Weights of a small GPT-style language model, trained from scratch on English Wikipedia.
Size: 11 layers, width 128, 2 heads of 64, MLP 512 squared ReLU, vocabulary 2048, 2.69M parameters.
Training: a variant of Muon for these matrices, 154M tokens, 9418 steps.
Each number is 500 + 50 x the weight over its row's rms, rounded and kept within 0 to 999. Layers, rows and columns count from 0. Numbers have three digits each. The size before them is the row's rms in percent of the matrix's.

# layer 8 MLP down, 128x512, rms 0.0707, rows 26-127, columns 0-127
099:414534573598509547496506481527646421608555474467442600565527495519497548508577507429512530498498541557544490493489470485435564481420465497478485507449531466439487511463520533434445450536509523567490535566561490573528495489423481464509557430484504471468520431508528493496509514522460555600435584455443415508464437533451501550537474464554498471502484463624477466493487452445474478600530
102:500478583555447416478429467503483503495491571378418515479537565444531489535443601552474431538584539488446572584519507528490482467469360589480405488459486591518468441482603508455486531433495593450516482395506479502517482500595524447523507516442516431547511542458530627525433526504504536545500518476523421392494554559398541516591511429498579508551528514540520490407530591561596547565581
104:462578563530561511485550510518502446413489526480513484472501528497493550514423501501541476611479502495405563419468514474550459423581450524397564460549463471450506464420456495522571490478461415504515419552471584571521525524449497489495497608534438547427521398555474524470489535517482561569574498569600560511455388499431452463485527503484462536529415509441539492505473553437485459434467
099:574532536488510495477493565591516481547559407526471556518547530490454465549529443475564498531445483492531558538418573555433507464551528496480474547527547487532550573520458552550561513494486482535490483522475422495481517559477524397471539497371460498406476444532412468475519527487487585554544464611544527454502398460463473506448438511503450455490526387486494464409486414444529498445561
101:483514478486524528420508401372500418470484466547509546554532398494507553590480543537420474480550456452429471544508448574451471480451445517532550487537568485384558547461417458535381533464432374483496540512507508508479552510537567466527490558477517520530443473510448434617512479502519493590485525414395589501516531509543473473499454483492422484442479543546490490565503575492506535447409
104:489461482479487506416485500543461538418501461418540446493506473521567523510563407512516511516477525579497490483427529460457560516453436425459580477446418518470506458448556481481504532505497524415482480459518388461470463590534495594455592418506568458503423543502500547560543573503542467552511479381547514541455522486542450469467511491401545555414491526413490531478504573466447508399389
098:488471470586446498445378507436501447466581549467493499467471500562408442536524503412537483551478460480491521494432657454585531585453513470454512567447510568581494559507504534473416488491444539485395541469609435499485476504531386480421481457487625474457454499609575480500557426520424504428437481506593466460521515562545562592553489450486421456494509455482471423464544541561528488388518
101:511492522541557535439452556547490517478463502578463487538510555553504467468532430458511462562494466427496503452614460590563517440572469499600463576516533485459498486513545581424470513616513461529565448451551501531534528503629500543505514520530498586480489455426581601531489525369502525568508420500494444490532519594426529539562514520500471548455579494517486493477503517553480475554543
098:507476512521435492458503463414539550541543536516380407450511478470532427534459420473474520528526468424532506475481518448507492417531524445551475555520487503445562469495496483486478550567448520490491528504482486439499525509547566499522498590514506454517564498525487470443494505623487538456484511517463511483589529553494542535510484610431476548511485517428475449499499541548477520532557
098:559591474485517478499539536566435470516436500485502495485526485542578502509465469550471555489509462585439462473529523419530545527581497498476497493479495475522454502471537588448520538572487483462449482545514512503530417617526532441429462528492545450457450573456457450509505520549513486488507538467570488521523544518425482470588525542600507427521469590448559603421557516524468500421542
105:522453410537525566541462502474527540476477461484478574481515495468384571487530473442479500473594554381509477580446548509554437517602466569450544483494500546493435500499483580456555493623491406471569518479506510462515540455395583488419531545483471446547462447456499397453500478436605468539444562467520571476544369494462439485484581536462455619576437483466540508519506521542526469487462
100:606462513484588450533526485502547427611463422440380448517485447503511568499560494508504514548543481534504442515518472492459546465528512508515528580500493414504482444464490490552506424597517569464470446527449557552523506538551604427403540401548469484522628443449534524559601465604592411597353491527490498532572555506558544462540571561487504444496491474467445467509546431509531479499520
100:403443572526465560529501448550518480427447444435487522565554520541506469531462465511433429454438450506520536529515499552561555513545440574483508532476548605533531464494484501508442444468492493502467569622425478576413482599515511400389548573528531442567489499476440506536558462470396490561554527536522491457560516490507417610532459538461509545487475433541470477537510429480558559488501
098:435574501507515549484542454507457525558450421434497517471459497595564532543466470507504517498449525523566545486434497569486511458518528509448514461637513406582539533434437533392435531482449482454481406482515507502500422551441509471501517614510497515506509408471459586551560553540541545404517494387590463483446545525507469483483470587544540455453521550495489461428557396452537576442540
102:418481495536468447549447516488528463431460539509516470517494581581564482466459537493517419603661511490443560530595594453448487486510485495525459451431562492509527527481493582484419499484555569416518523513460521572460497441525507491467421432496516515469434564500474482468386510546477588593485507459447440508531528565472485515532488435518422552522546553501466512437520502529618428421643
099:443525381541587543548529519505521490462524470459550458479489550523538476530565443479407431522467504476570436610461512603446510438527472438433421545427594571399457503569430451480503460539479510542476497450502467439519444548435550538514506488546488539459401515483553418449577408468569514566437487463475487493521513488514400569440583542469485415554509514524508498511509546436498531466521
099:455496487431517512509496496474470476457448530553476562433467515522442556480448429457545579555538444516493433497494504529495601504420489647481469510542531480564464448467467524463553554564473520478523576503479528515512555505524482453404608506504524416426571462493437572462495520460554554475539554513465528475463439503399482500557577509437509539501560549474461518568459505522515475489539
100:515446520486541429583433475536457538424556573486513475528556508543508557514566501528445553451376456578430566471530510454499577475548433464569472462510562462466566459449363494477415504494525417510482600551574523547473470538500496507471489552430508435512469493477529522518556434477589469450486498382551567583533506414443514481608507462491514440562500485469459562500407498570535465559466
098:392461502478498392497380507527503376432520447587507481493484592524497407473390620548482537562362560525411572487452479510491519516542556469509500521468474532469458469569414458501467508411515454515532528519509517505550421496501514525467487464523452458512505482448529639497605489492529537480440536492514534551473512560430494589507496394455499548539464438546495543441404536517489450511473
099:461448511528480438456633566454521514485564530560544560483565563556526433452527473519462441500502493533409459558487485448479467379480559482471436566504582548441449513533495434480541428472473480546542575548493550514567514530470405524438439465528517475467507512446585529487481505504469535482435523455565542505511553450577567581478566588484485488489543429481459507612563413432498538462484
099:531374458519535438607459490534577546404619419499434554506395545551397554414469512565415430441499510494470482494532561463430446535540476556505564510461549419584465447535440413507523497519524381510505491553556604467387473491472458442492505463378450510570490472532520526477599457465551583441548508528546526575415575492548417473502456565521515462531492481509441569495463486504476498519452
099:558441486528467444524579573529527574489513573482562540512532550534585500592496527637507549500475554541544625503490500462519525470532463467607414482472473525428422484547481509427475471484589476527492499591404495450582464492537570500508555564499440479348473488456504601563531464463537493491463615524444585442494481503534474561424544475492461372572551439479536412588503540497494466430501
100:456474496457494559445467455519516444494643434414490459491525499581429487409525504472675526549507493534501569554513480482530453524495494507476456580552422545448509531520549397533503509485521508537552518545412475435575558556438492522501538466507537483384466542509504584560532501567557533489515377535485480461536476473444511507479460474395568455404501553477485464476531496469543508601558
099:462515443472530530500434465483508645485486554512500484497449523509528559530494553492483557478476618552546535475578451529588626562500533497428440456494504466584463575524443492520478513473495520443439544545510466488485517534588558512484564457528480493570382521505428559485602626476551521493451548443484474504502426391501532494442466492467507398508481467550513537450528458532541525590523
099:493469527507554506427539467536538501506563531489514508505487444443448456552507476501498460430486509544501397427445404521581512535488457514448585497528551496488506464463484514447464520579566514478493521459471579521586585456393493521452478435408522433513474521470426507459458561506503462458476481511555492482417508421530450418468520586504500494528481481420494599542521470389449542522527
099:605551512544544445493464476501461413466522518541480548584541462547505491402421492404457630545561503478423494524432357408459528484497519505358566516480516480437485498530480467526563508457435512425544562308548522485450558484443488458476556515493514513370444421587547532529511569474504573452540515480464365483536539391546519516584478504536556478554550491544535534408447568489507453549483
099:396404483546502628473491468561520397590484501458537495420484532525538479559430422514591542558536477504512514486503480419463557468405452524504419462452520540550463480530458495387605405534496490495475532537520529473541540412502427509453499477421477470480555456492511439529524443427468437492433480501360526471558451570432487409544489503480560547478554474426449486575627501530509468586500
097:558472519418498425458515541550478547505420534420405502544503498423445561553470486508532580527446478542446471508460458418600531486466496529486515437520563440507520402521475598476485513469454417443493557553435588502596473432498491482534586539446530464499575497446510479411445476531516493526475484456572496482485444504528479387522482538443560524617527523566516547448524478502526545464550
099:524534519459466484453572495472501507612534537568549489521457534458437481494515637488514500462499580502500405597504534478560513550571548481433585505554466530522506511522421454507471469474526547428466448514453473500505602433449588487525479523598500503480452495439565529526471574457517536433471547398562544518485494482550498494533453571572465402421444608422479554498434469410534503499457
099:514458436425470468500547443567414487494563484414535456495420500464441529503468540514494519509558528560495511477557456448552548443477504521446458373564554474508535495478523528557501456524474504503468516487443486518442518514536495612442443559457579507419402580426553486492447554467382487442548478476608433533471480538434452533491479455558543579492397539529472509522503475513541541513488
098:501465421473504540465504479477450478563575459468538531559615531505534574588608518584510501470557518555525520465437458498520434519568507504455500498544550528497436490469517489493541478560462530526580545463552466541502580570507509492521527498437461548403573455519503524435422523418490545411472450536520617514495504495456435511544412431470496512458561515467532521500536475487449446509438
100:409598476436540498409550458547523524502457548543401451560501507471480553527489483561565556497466457552452486558522435473502530411429405513496526400462497541419522529500396535509495513451580522517491499530484467546515524498382490492498539501531475564460530406561460394524433458530476614468536568565536536439485474476528549473526402477460507549556486440499532486505421491474630491541413
097:510527527558378441535461590373540522540482459482559438479492662560512450443446462551527529460556501422549475438550463416581527566459522532624451455530458506550455593495532547498486512458518553419463430508483477533516498452501474498514441514455473545485534499544494499519567482545546429457447454487481461471457533427619476506453455529561510417430460546518496497464585525473404507428548
103:496548571583480490427448496583553476578546496530474471464491551469456526475527476516523490576539495431482438469430480534461465466493447545504485562578481443441523466529534470598476514559539464479549522499408609456419427451488471496417526481514426437455458504516527597514464533453523525502449490496532482502538457485367468426560490546415643538494510548433490482560486492435467487428514
102:447491552511519473513549471494528527503452505378500452512556454438597430481552540428598477570503470504517496542495581536490558439463529507494558506409440569504585440410493484484417518487569499526600385486503486578472470574623443453413444399463552536534509478465467389483390516503481502412480523490469469431511592543554429464469479488513606532467461500470409517545448514444473510573456
099:621570558532511471571523522568459566491575510454455452535524515525465496547460479531411434525413430512622495498481518504418556420431525482573539424514511490421570541459533444478563544616399520446519608447462458517527440443571508450452498512610403477459468533438520584540413405536517473485505541501427471517547564520527550453501530585588409429512579520487511527533413589521487518565480
099:493474504486639526639617458508455470438506455475520539516473499479529443475572455416469475586532463365445490544495546553566532511398589604453575529476495506535503501450446493442523477490612498452477575467498547460398554463571574483536489540452486530534412554590487523420513528509507601452514465561462603383514536549465535472535526452517520575417488446463545467401499516553495511525498
101:542551555447477515450557505540507490515460467557485587521551497446459593522428532518471498467402413571457573491445498501535471393484450487578550520529487486474468439496515482580420401520506454416445605509519507460332453559604460483508574493443504501564475528585510437619520537478594521390438464587515511545496479524534444531484439556443492482429465508448391580487496472482456543546497
100:479453398483501513485464591551564452505571518457497537437485517627493484455456502519528512531487498529420471435575537508474512468575573552564551506455560459580476597582453525485550574540518482448424524394533501584413464552473485509496421495474498508512456522445490495549509441441438450533480439403498529473559535489537502541459480565528479451412494500510552520579479520518512474520512
100:514447466470490475545532446470518495544440552425491504467429497527504527497505352493495548432554539456457459525456453449465475497491622508448539395498503545484403529532379520542517536492514504515446503532520418538389513501503497489473540495449463498515534479463448476479491581540428414488498517433465498471489474596609453528516472446445505550505506491494481549496512415477625464446431
097:490527452501445542503581495557449495485380500486557469614431526544419530462548483492532509465467526485539521461509450497467532327498493460504506462467410534529531512467490466536485464562554454526501557557483442569462510440500502572437529530528506464565526559410466489586395431417380537524485412551424485475531530500556529449411514534471513402502418558474489422511530453463485556449519
096:519549475475507511481472496565512437461431515469465416603580464554482545547547543586524490510496623549572519459515496515525409655520474492530518545515433456534529540529522547460430492374384501566443538519546545442542542508483508559546465381510492438540472471464497594524414478515401390511531502570502419457542422468531487458535458412422565603564529402543512542521515492463529601465443
099:524543573560534505510503502465484545527488519507507447490497531494480562439388596432541429476519462570472511534462438482494565566333472507459560493495548482540535541414380526441509571578405521513504466580487527408434511464458553579566513467486526567496469505531455560522579396455477440585490471489507482598535563454566514578517474501444465506481406424452515391465522548459515470458492
103:562467514507542571479548458421544570494464492458504511590509485397508554446476623451501420525492512482513498445545532569413483559573477525459519522411511465545587591482506446536507527461517493412540533427580426423442504539477494453504429440579463462426573374551493489500404468425412510417498554538552470486474530532528449554574515489467500530633599466520409494472529560513482507490509
098:567650478567514496560533454629440513472492494560511521499486384564479549493540453523499468532514470452587465545572533570471490482585461480493502441501452484420494479493493483477514503567438407511426540537493586570483522462524522463500416475541549458569381544488527518571480586531438363477444408429517591466415514507523442488421581424406421523453421513509428481551528409487611429526558
097:422547476564555519566563536519534637499575471499495427521494490518552613450505470502521486430508517386421439583463571451644474561576487530509426371491444566517482525501541635497523548604415471524518419551456428458483511543541459442553480577469549467427500583496513472511461474551570458483489545452455576584515535465462463547539477518415620561529468508545506462567514504492494525522512
102:436464535507497525487472462477433487512454504512491547415454548514476464520486440532445588342469646404498483485484511503364441510491516413507441426484490494528548509481400510504522454515530560464492555526540431465430482569599510438514439619484590528518499460522493517436459555510441486484503574493474507456570542471526419540462479560470587593501427573456445448548575522543453436495508
100:541511423495446513626541463479475493498506411573461453547488507493467483504474496462464607455472494500512526476482497460556529472408525460543506452489459520528523542486440492490523485498525492469472507662439491501504544429479511539532409608462464478477546447446540485450539496537457522461582517432548477459447600424456475427524505492528475478543415515499417606421521533456529537445443
099:492409506499472501580459542546477508430485523419565538550505529477427484362475470536457433495512526402537477463484467457552436518473517539469477453470506512475557510456466525448587453366508516535404416489446452508543537478417544485536462489444463464634516455471480538490498461559577460441453540483620515500524553496468411507475473521455567502457466475598555474529435571512443499464558
100:560475505420604486497448444466511508591473539495505463476478484452599528520469513480480561463494441538535546421503456482503501509619604547432533471471461522533443554536446471495548416446535470622525524456579505520473499496568524510575418492520440407446579526483578573488540413486577558511542436534448499484507623526552534516483595485445525384491457561446545543445521506543413513600536
098:465472559456486522495563485459477404461438520480483465459426374487542525441518450394492429466500528523458494462502502527426410535568512524464529504500428476516417571506511496467457549469502511471530500500524445542532520475498490485489509533515545451462526447517405576440457561517605508513605588589433477436517474432483443471423480571417492508501515468567575419498455549512551583481584
100:510532390449472506412427470471487394547518632500492554502485474513418602408475457550480502551458554534490458454456605481546518477461427528470513481445557547542548544485472509459468463545469474478529547466594597559584428545507470511419513478451465511526478464502547487494464581548496553437437487510473548484405511429609546499496558563544474440466484461513511478427528531439394587489525
096:458526467490586469498544490544550549550540490396518449445577568531519523560424560482550537494475518568385504534454591459485483492463449534489482371520501434549423576471491486449500561519600493529491497582502539457540435451472555494481540433518513410485554480409453479491497574445538513569610475472525526531441479525530549437511408531467511493500467554532391494525515471507498620555448
100:480518442426490549545453560501568529487499511477476582516515527481467526496569551395521550431521553481511464538423409450517470419522461391418551497453470468496539518661442450557498571506500544475515467375541475526533476400435534448611548463494412479597502495498504445453480564454547527496484524600554548419567470593447533593434531538508569483552484434457516473529434460522553466602446
105:567541503576393443474535460541446443507482462503522496498541556506488518511485507543417476431449528558525536483449564508427657509486487521537474524414498553500434561521465550563487512594467565476551444498509507476448459422491443517482531456500457447429464533529529521528501482440578514508489492501595458472419575541497418448439512549473561527520363540445447461490539451517455463486455
099:510429485481549495560497521538487518432400514571615570491475488486497498537494491465473481489526425512501515531524488512452535471481434516512525478513551597496525491570539474506510429473537494484520530400541499499501523439508587439499441553517441459529555487450615412381496475479576481490482548606472551496519553541603574503547436470536567578544446474499542428518464450490576447451599
100:439544429474435574543515508466489520437541488441603474376514502492464437501485533476489542500564531533542493512564473641595482446467559495485434549520400530492391453491521534450492490457514483610495574564519527608541507521584524511446421433612461443496517573459554502490583505437520526451461627466525521421490544524431354525524501505542459484591519509511432469466453524455463590595587
100:479462474509519455435497436539533544535555545523536480532556573440498543423439512482413596397464605535445469523474507562547459501466399485466466576473574495468440429592565492437470473609461601431534525381495453543491591618519478437460516510578542486474486528572496609513466462497515476581535460472492604463455471540580499412492517464580512553537441528526627454514477431431531510504490
101:488501533504500428526471440499447490484482451467433495534490584511563408562557541510488504520464563485504464513506580439466547475469383526485481423537486489465596534524445540525536503506537501390529618520481558481562490500486524509524515480491394449484465484502502526482537526537473449587519402471554420507469437447505560473481417539454454534478603416443430541496585522455491576494559
098:527486498487445562494548555544551519518531568434527373416386476601504391588421474557508569539550570493578500520448499494397469479435516505510422519444476560565439543427519462549496490408534494510541481557509496540532485474491506586478467486452515571533549519504438422547502474505559514468513501595459456468534451544613471537523548529536540481479571445551499566455487545513535481549540
099:498542479483435490526502519521486510530548514494446481545451521569553357528497566482528444596490456441527494532542470622460523489459563440489522562477484546621496390508557534422546446472515473587413517468444452510455546521561542502520498548481431476605527501437424543461454458504559568490453502545535523555495469464467518558589475457538493596485502426478600495471622562514460418528479
097:426476485523523434455491498480447460488410531493511517479473520531503453429442473557422509465493633469499581581429487474506465471440453477495529525487520506527568543505475459482506428444484484510551534550605444448568516472509576385616520559535452546455477624459485463566485542489495549465507512465527512460481507585504464594570546551463530570560486515590528489542502461546618553462387
099:410421578502456481458449578568497579516617493509408577572540515420537371480488462535492549429424457550591459531485495504526555502506546499493477449614566469491568520537482478534429451501537497470526470582476500444399465527533544548502393430479445507568537449484453457385528533477509446412388526475449422471508402531489537407548510500547446441510472394556446517491446483565511551572458
099:529562492367515507429558443455552526490430559488478527530495515478587564484445483463455510527523487531530516474474513485522577537586426443469550506440446450491425516587438493458456547488467487423479550600402575497504551549520410546471512444533473475453390494466565512527468548520406490444592429388481538431455576517566505494464541486546524465503582506458549462534532464577556539567571
099:539467449439565480512294464426497426532465491492500519462525544526496579532538525433451528478487443511509393384514401431435553518456460371507459505414545432497560470544500508459557538436563434572539533519499436454522481366470451452516470538474540520540520509580543527441507421419534504485545442453439539490478485511416488463439548492506448377502432555529493543376516449410458453448504
098:533510620522537429509530453557450460445519482428510586526559553415474489484517514618499473588589498466522411548507501487490495436428516557445454517414468476553476487484459542452535430510525504501544496570521579503473512424449467526461568424455454521514484541537455522472492544475563508532460553568509480444542538466459479402442566469483549551535412524501515568464430531447522633520495
108:539559474482468561480523551500429517480545498454512557583434520402516448525543578436513490484502517552447585458530506447518549518434426533455534511535462393516608449540517427490414470483474453463331510534524592501418621474521524507513474551598457421444457471515466578547548558535498529525399458522572449462478446503515490507571455571441396529422507508451474421475541463434519431549495
100:500501511546578473662544520453495449372566506498425542470512563556493495489513530486464476544547459526581433530485537553480554454503514518482493473439527602524564503545469494481427473553490614460519516537517460511444487532472506479496549559535508505573474533502555456524517540471489514489521546466538574481505478524506438568533409540482478529457520516446547488496578548418511399599561
098:489495452507486518506507569525526380502502484491431573517513462595485536463444525507468511544583464605455549444492541457480437551479452491506437462519554511477578448501513471564583594424532525426494506377440502438481449481514559447424531463474535527576538537490510404555548494508462558545620397530489503556479438499445429452459581503537466497485519512513520487521511527416504467539489
098:627526532499502453480510591463558478460443482480544398501564501553545474500435473452562536365527530418527551484537525528479494484611529394575615530466482510533645449456480526477427508403450488419408422534438484482472520449462531530486535474478577459605560481502468448482460555583536488518508470492481497541449523574522491484563464420519583457543520486434544563400506439437544512537551
099:439509507474444457437533441519471542554472526510479490487482496489566495444529562376486533436509564556438472555441471479565428512490456571486531511487467528561581569453475519657453506515538522590493480538566507450497567445473513498495570539485529530596491501433472485509562569476491483475529543498450440631486455592583441390489539531520512510513475472501453555543538509509524494519420
100:500535477357589544517530500463466454443530433531517502534510547448617530519544511475586450560469515432440524478565491483512441510470564488595454571508543532590494467543471516445472515505469486606466489536476517476448424495623485391493566514507445505442508580503512499439433538511535632503515415567489543456605411523475591423469475574452413463452462472520519517513420460540479461422402
101:506471468519576542498531462420511512554521509495537468506535448442512466552513546492407555527449531471630530490544573503444580471430448468533511466523476525450546573516519509555402485480540517537533579482544515514518564476604379421493498597556507454467514490484516486423501576476521569524484505441566429552423519478492457491489528523533469517453590519403564491455538563430559609474417
100:495427500425454474546420501484525595449491479512528485421539488446518506536466558494470498539557453470564497488550541588456530628444473511496566477537447517522558395530556518485542495499553563519570516559510506555414553457437500548456434492579339478436519572452480470495399468576394457429437429594514474542535490535548482502452443556465539467601513443512433425437465506514497438466474
100:487512578462468509529519508411543469506561459441497430486561428524523504433469566534489529527449464474523503458465640566583515456481495556508510489440529564459552507446496494554454486603445530545477455363450581407437468464561520532437513522480523577541486402531529502473575393446503514551397421497494489601457469542539573601491445506534518479574502425486496504452462616483430456441575
105:460529471455569423554466436407491476475472466464429468492494551576430538460471504611389519526506468482514497549440522518517507512574541489517574535521512449494483506524441503504483435592442495496511533466581539415502458511489335570418543530527528491465567484447474526453515460442440495598486529511611549522465446455532489453434588433516574457566521524565512434477541461453537459532519
100:522490538605526519396480444544500465475578454520546439483514387500524469498571562421548417510481581474521479512439480475451386525427437509473455492486489543404527448549471530547581534509493485528598469539562532444494487535541542530660551546592532518576557451469487544476448429486496487532559556480466534514550463515530447499481566416503564430616392480446495468497473525526476530556470
098:483441425617451505483462533550505516522483525478554500623542535448491439520498549479483511505538520408540470546514534517403525469455525458607490557521527546514566451545537523434472483503523473515441603599495581540529422568524446490432514462507479525507407495441495437439479497463476570486491542502460525418534506519453543494544473538575432481421538639457517510450546456460442457512474
100:436528477490426527476529521480401481509459531477513496601491440455567438479507476509575492455560493549505554536440485565538566588450482440537502546532611481537445459553493509522496362416507515433490493482450510547515534461489492534451465505531402505497575556417420477526408453492448552500537480490451495517459489487531599490443385581525499551534486461519545557469525527498455492489489
102:469519475498546477513407474558537605606499479488483479476577524500549585523542536449544513582476579424482436533513457439520489553472416544560404539493469507406536512455561442594579511546477554469553448480510476528565544528593460494506538476523564420522403459558553477620518460504499464498482425457451519558473546539481541433525537474540509435465499582428522600576524522552520498496596
099:536436568397517521553519453500452493420502391448603452471424485524428474582407442580528541573427497469500541495512462435532421449571465520506475451595485503491464503466543469503505551527436521484468465501520552493521398507547448652507455575508490532554570508532450426603386451493577435444411492521490458540583573438562537498422500396457482518417553557532470455528516494387492452554455
099:520495500556546583484454451584517537515523519519503520447533462512519484479471446609454532565563415480479498552464521458502551526510491494502454508529415555522445578481451515532512481479477538449537506537614594486511555509550490449495506495481506442537432513508431575479532580513518437548547418509511409560477557462493512519511516518550531548561511511442565500577535530425462497525484
098:536450484386555584491501588470456625522503588511528603460588541533467522525576505614525394474527491436548488520464519560517490548484508539521486443466557514553590566440474571493478517506490595501562539599563459494478563456481523487454523465515479524542426449488558534428554445518458461503500497526449497488480539504513531459477472406486594503551473438520416605604388484480480467555498
101:460527439490580529519572595576554463529524506480491523578424574562462447448576468433588444449476461541548441525447507545521523500590494501467479536459541475470511443391547515534408525432577598479553435505556529531567504494520410378490428489488435503477552515450480476421548483539498456377477533523493485445577471520603471448484433550557502398546442451439572498551520463497475514421464
098:467457542581511509579559448520537428500586504519635559489482514570453513559543496443456586444570545504518546496505419526561446527520540464428487481475487453411444552473494531467516519585512504587533546413539431468496496516424442497471558543450417504570494459489525392524504521464480347429515474516528513527552533489483610579527481564482494675436462524584565464496493446473524513472487
098:363494408476479490509560474454519516444437513464518559520465471477457562589477478427575394463506487581439454484460483454484555437503540556465437341555464447508532556480455465515431514543583513495407497527465553589429528527531500547462472476545497466502487508436479500497483525559473516590567523480555446562542548533501625544426454554490508621535534548446535442573471570470483496472516
099:512473434515507525523526508477465518497521428496377572488517425502437519450532547403508489434467444505421517444442447521513512529466463462506461568476473471585371541456490510533538489559465544486493571528557527499485585532460535560567490509458419471491529614483489496560492536574468447484521443493494529468454565569391500452519447490419511426476537526551577514432557525508526494497546
100:508411501453499499564570423543448516564471570435581549560456480474500478624406506476462492429518498457615435471529522404516526435417594425551552518540514551390384575494492494413406511537460570518453509432538501539527529499552418506477546517485484570535497538445540423481448564560522491476459467541498420516510482445515564460374472484418537568454510534538499556519513487561394491494518
100:463444534479485490538452574477505510491409449424543456452515451518477560471511498485451526456447461532468564509539581447588445483468460528507456522461475618470472466573583504465521466361518481477481463524467475443466479483476495544474444516512511519415489474506446549517505496505533506487462496467560461477590589473552524520451506516467540420370465428582557385481359489440534573474559
102:454508459481510568460494472508538496501502489433575546496510501428512453474524510516438523473470493459500494519541518572502455533526492513519460579508477486467477516481429509466532454531487591523541451592380512548512555548570502486603461474533579547570448590461562489453515494533558530476419459556448514474556455576479443466498533568570473509542525457426404456413540494536583458508524
100:467465501553459512530539566549538518487486485528556458465522430476490476538447438533617448464459454510478507433486526566548428390621539494526490453612452574481483462493502473531568526573532481548546519494535493590497459590470543505520490519514494456565489521476474469491496557458508497493498487511524499476496501524365499407516604424465436522462453585497556526533448483553529434506581
098:448455470540592457530574621542509485528425598466406454578431533441492472515508450440471451458551434511575499461468631560467595426474565414591527514493538448505547464464397550431513481501444543478477446486524526537499436561562448488523376477475499524440519506439579597495473442514491476507477442530461431469479432466453465470538471560508496526519492483453408550496450518471498430474481
100:549531451523497564457521449578480492518582517444414426543415517484466580510500577464494522481448410433533511522483511477463464505457522497516438530476590487494544522504404414608538468487575500409531522458556471444563516474412520471485485413487582451479525503527498607541467542593546594451547519446439400567449515434385484516517480484422559465500513535523508557421415543484498534499451
100:508527530486519506522505458440518484512529483513610483569478547454388413520521535461493495557583524409519572450469473507472502436512496515489504469364375530432521462541527525516553521519509537424459465608368475434481521402521573545539480426593457488558451569482425430497428545573556457513462469386504592507514528547554470421463427579539507645542385452488433511519528615504538504443503
102:484545421475503491426501611527462469444540460468495541524542533443495500509536461568457564534534470498553468599487489543547554481382541447590481558513432495429519459504567540582558518467459465463531502603500473426464492616503480472611320525543499470529438600432471491464427459467488476468434546487577592399512508470488506511413441546437451439536480528444449479475396483475598494484457
101:492538454539513572493496428534472500487568497439493429494515421550453476574502577495464448604484446501514384525514495567513481522543521505492475565522484546482425455423572493405466529577473512495410485436468523393493459584567453531456525444510590528480458542539521421486577503446484438400514519538481501518460471364401430522492494502541483469489432506421484464548537413507532453599430
101:537457424471495507495485447567482570465480498497529382455494523465493431601544464489488517485528466520537470510481584575479561453494514567437414478455484469357533494557525526598467447533513420547533492412514531540472451516464495618513489506441502531536493539505499496474515440506605482479444442494563568482472492452440526502483430554473574484548478558461439438451541587608562431542524
098:459400435535410494502449428608503488385476490465478483506608522500474568520612444492545549604524452500422501533570598468398517454450527542567410515435449470476539414503466519550501546476457585500491488558480483448583503474472488532461492477538484443482515554491513501556484546496546406457478560552452509441512459480476439435439540412501519538472491513490506386581410521574637399499498
100:610527483465522576499551422420475522461469541460534445491431541376499512438441499577540344547522444497477534463455627483495601508497619563484441482367487456526471418471586452435485450572576588512504460470485432533483406487503570485445498519477503460486468592542505462485470497603492485518469429614574393581526477538445539584483528572444557484466550439436432542529501539473532363490513
104:519531529476472526545442392523403430484456483545461529402483561455458463550443522438547552519479583496471538587460525497449569465489510511571568480516515514483580465461515411449560424494522560416487513510533530525416487531482517575404473511583446427514481466419527554523515484402553595580447373487390516525479509512599448399436553441511520396523545455516423462544465541492445508415426
099:511539459473473575456480478501510450499489516369485522504477470508529505521519427563558597528449525492491535454555568482554468569508502464447376551479402487573581493518414442492563599517533391479515468496457559552466517456511569518529492495511550530426535517510426540453485465555602565502489423465429499480551533547485506424523371607468479440466524500493472514540534442529536528531454
098:502598550484510438483428494459450564531521467389512468484524474479483497497552491371579484466485562578462421581579539558501540499509517457482492424441510568504409677524551538467488478507547550435529518494485482475511525564510460533471521543485507519464511466494469532491510524508545509558610520561512508561515506415502586500472500542466400528433543359507447470485592495482497476573525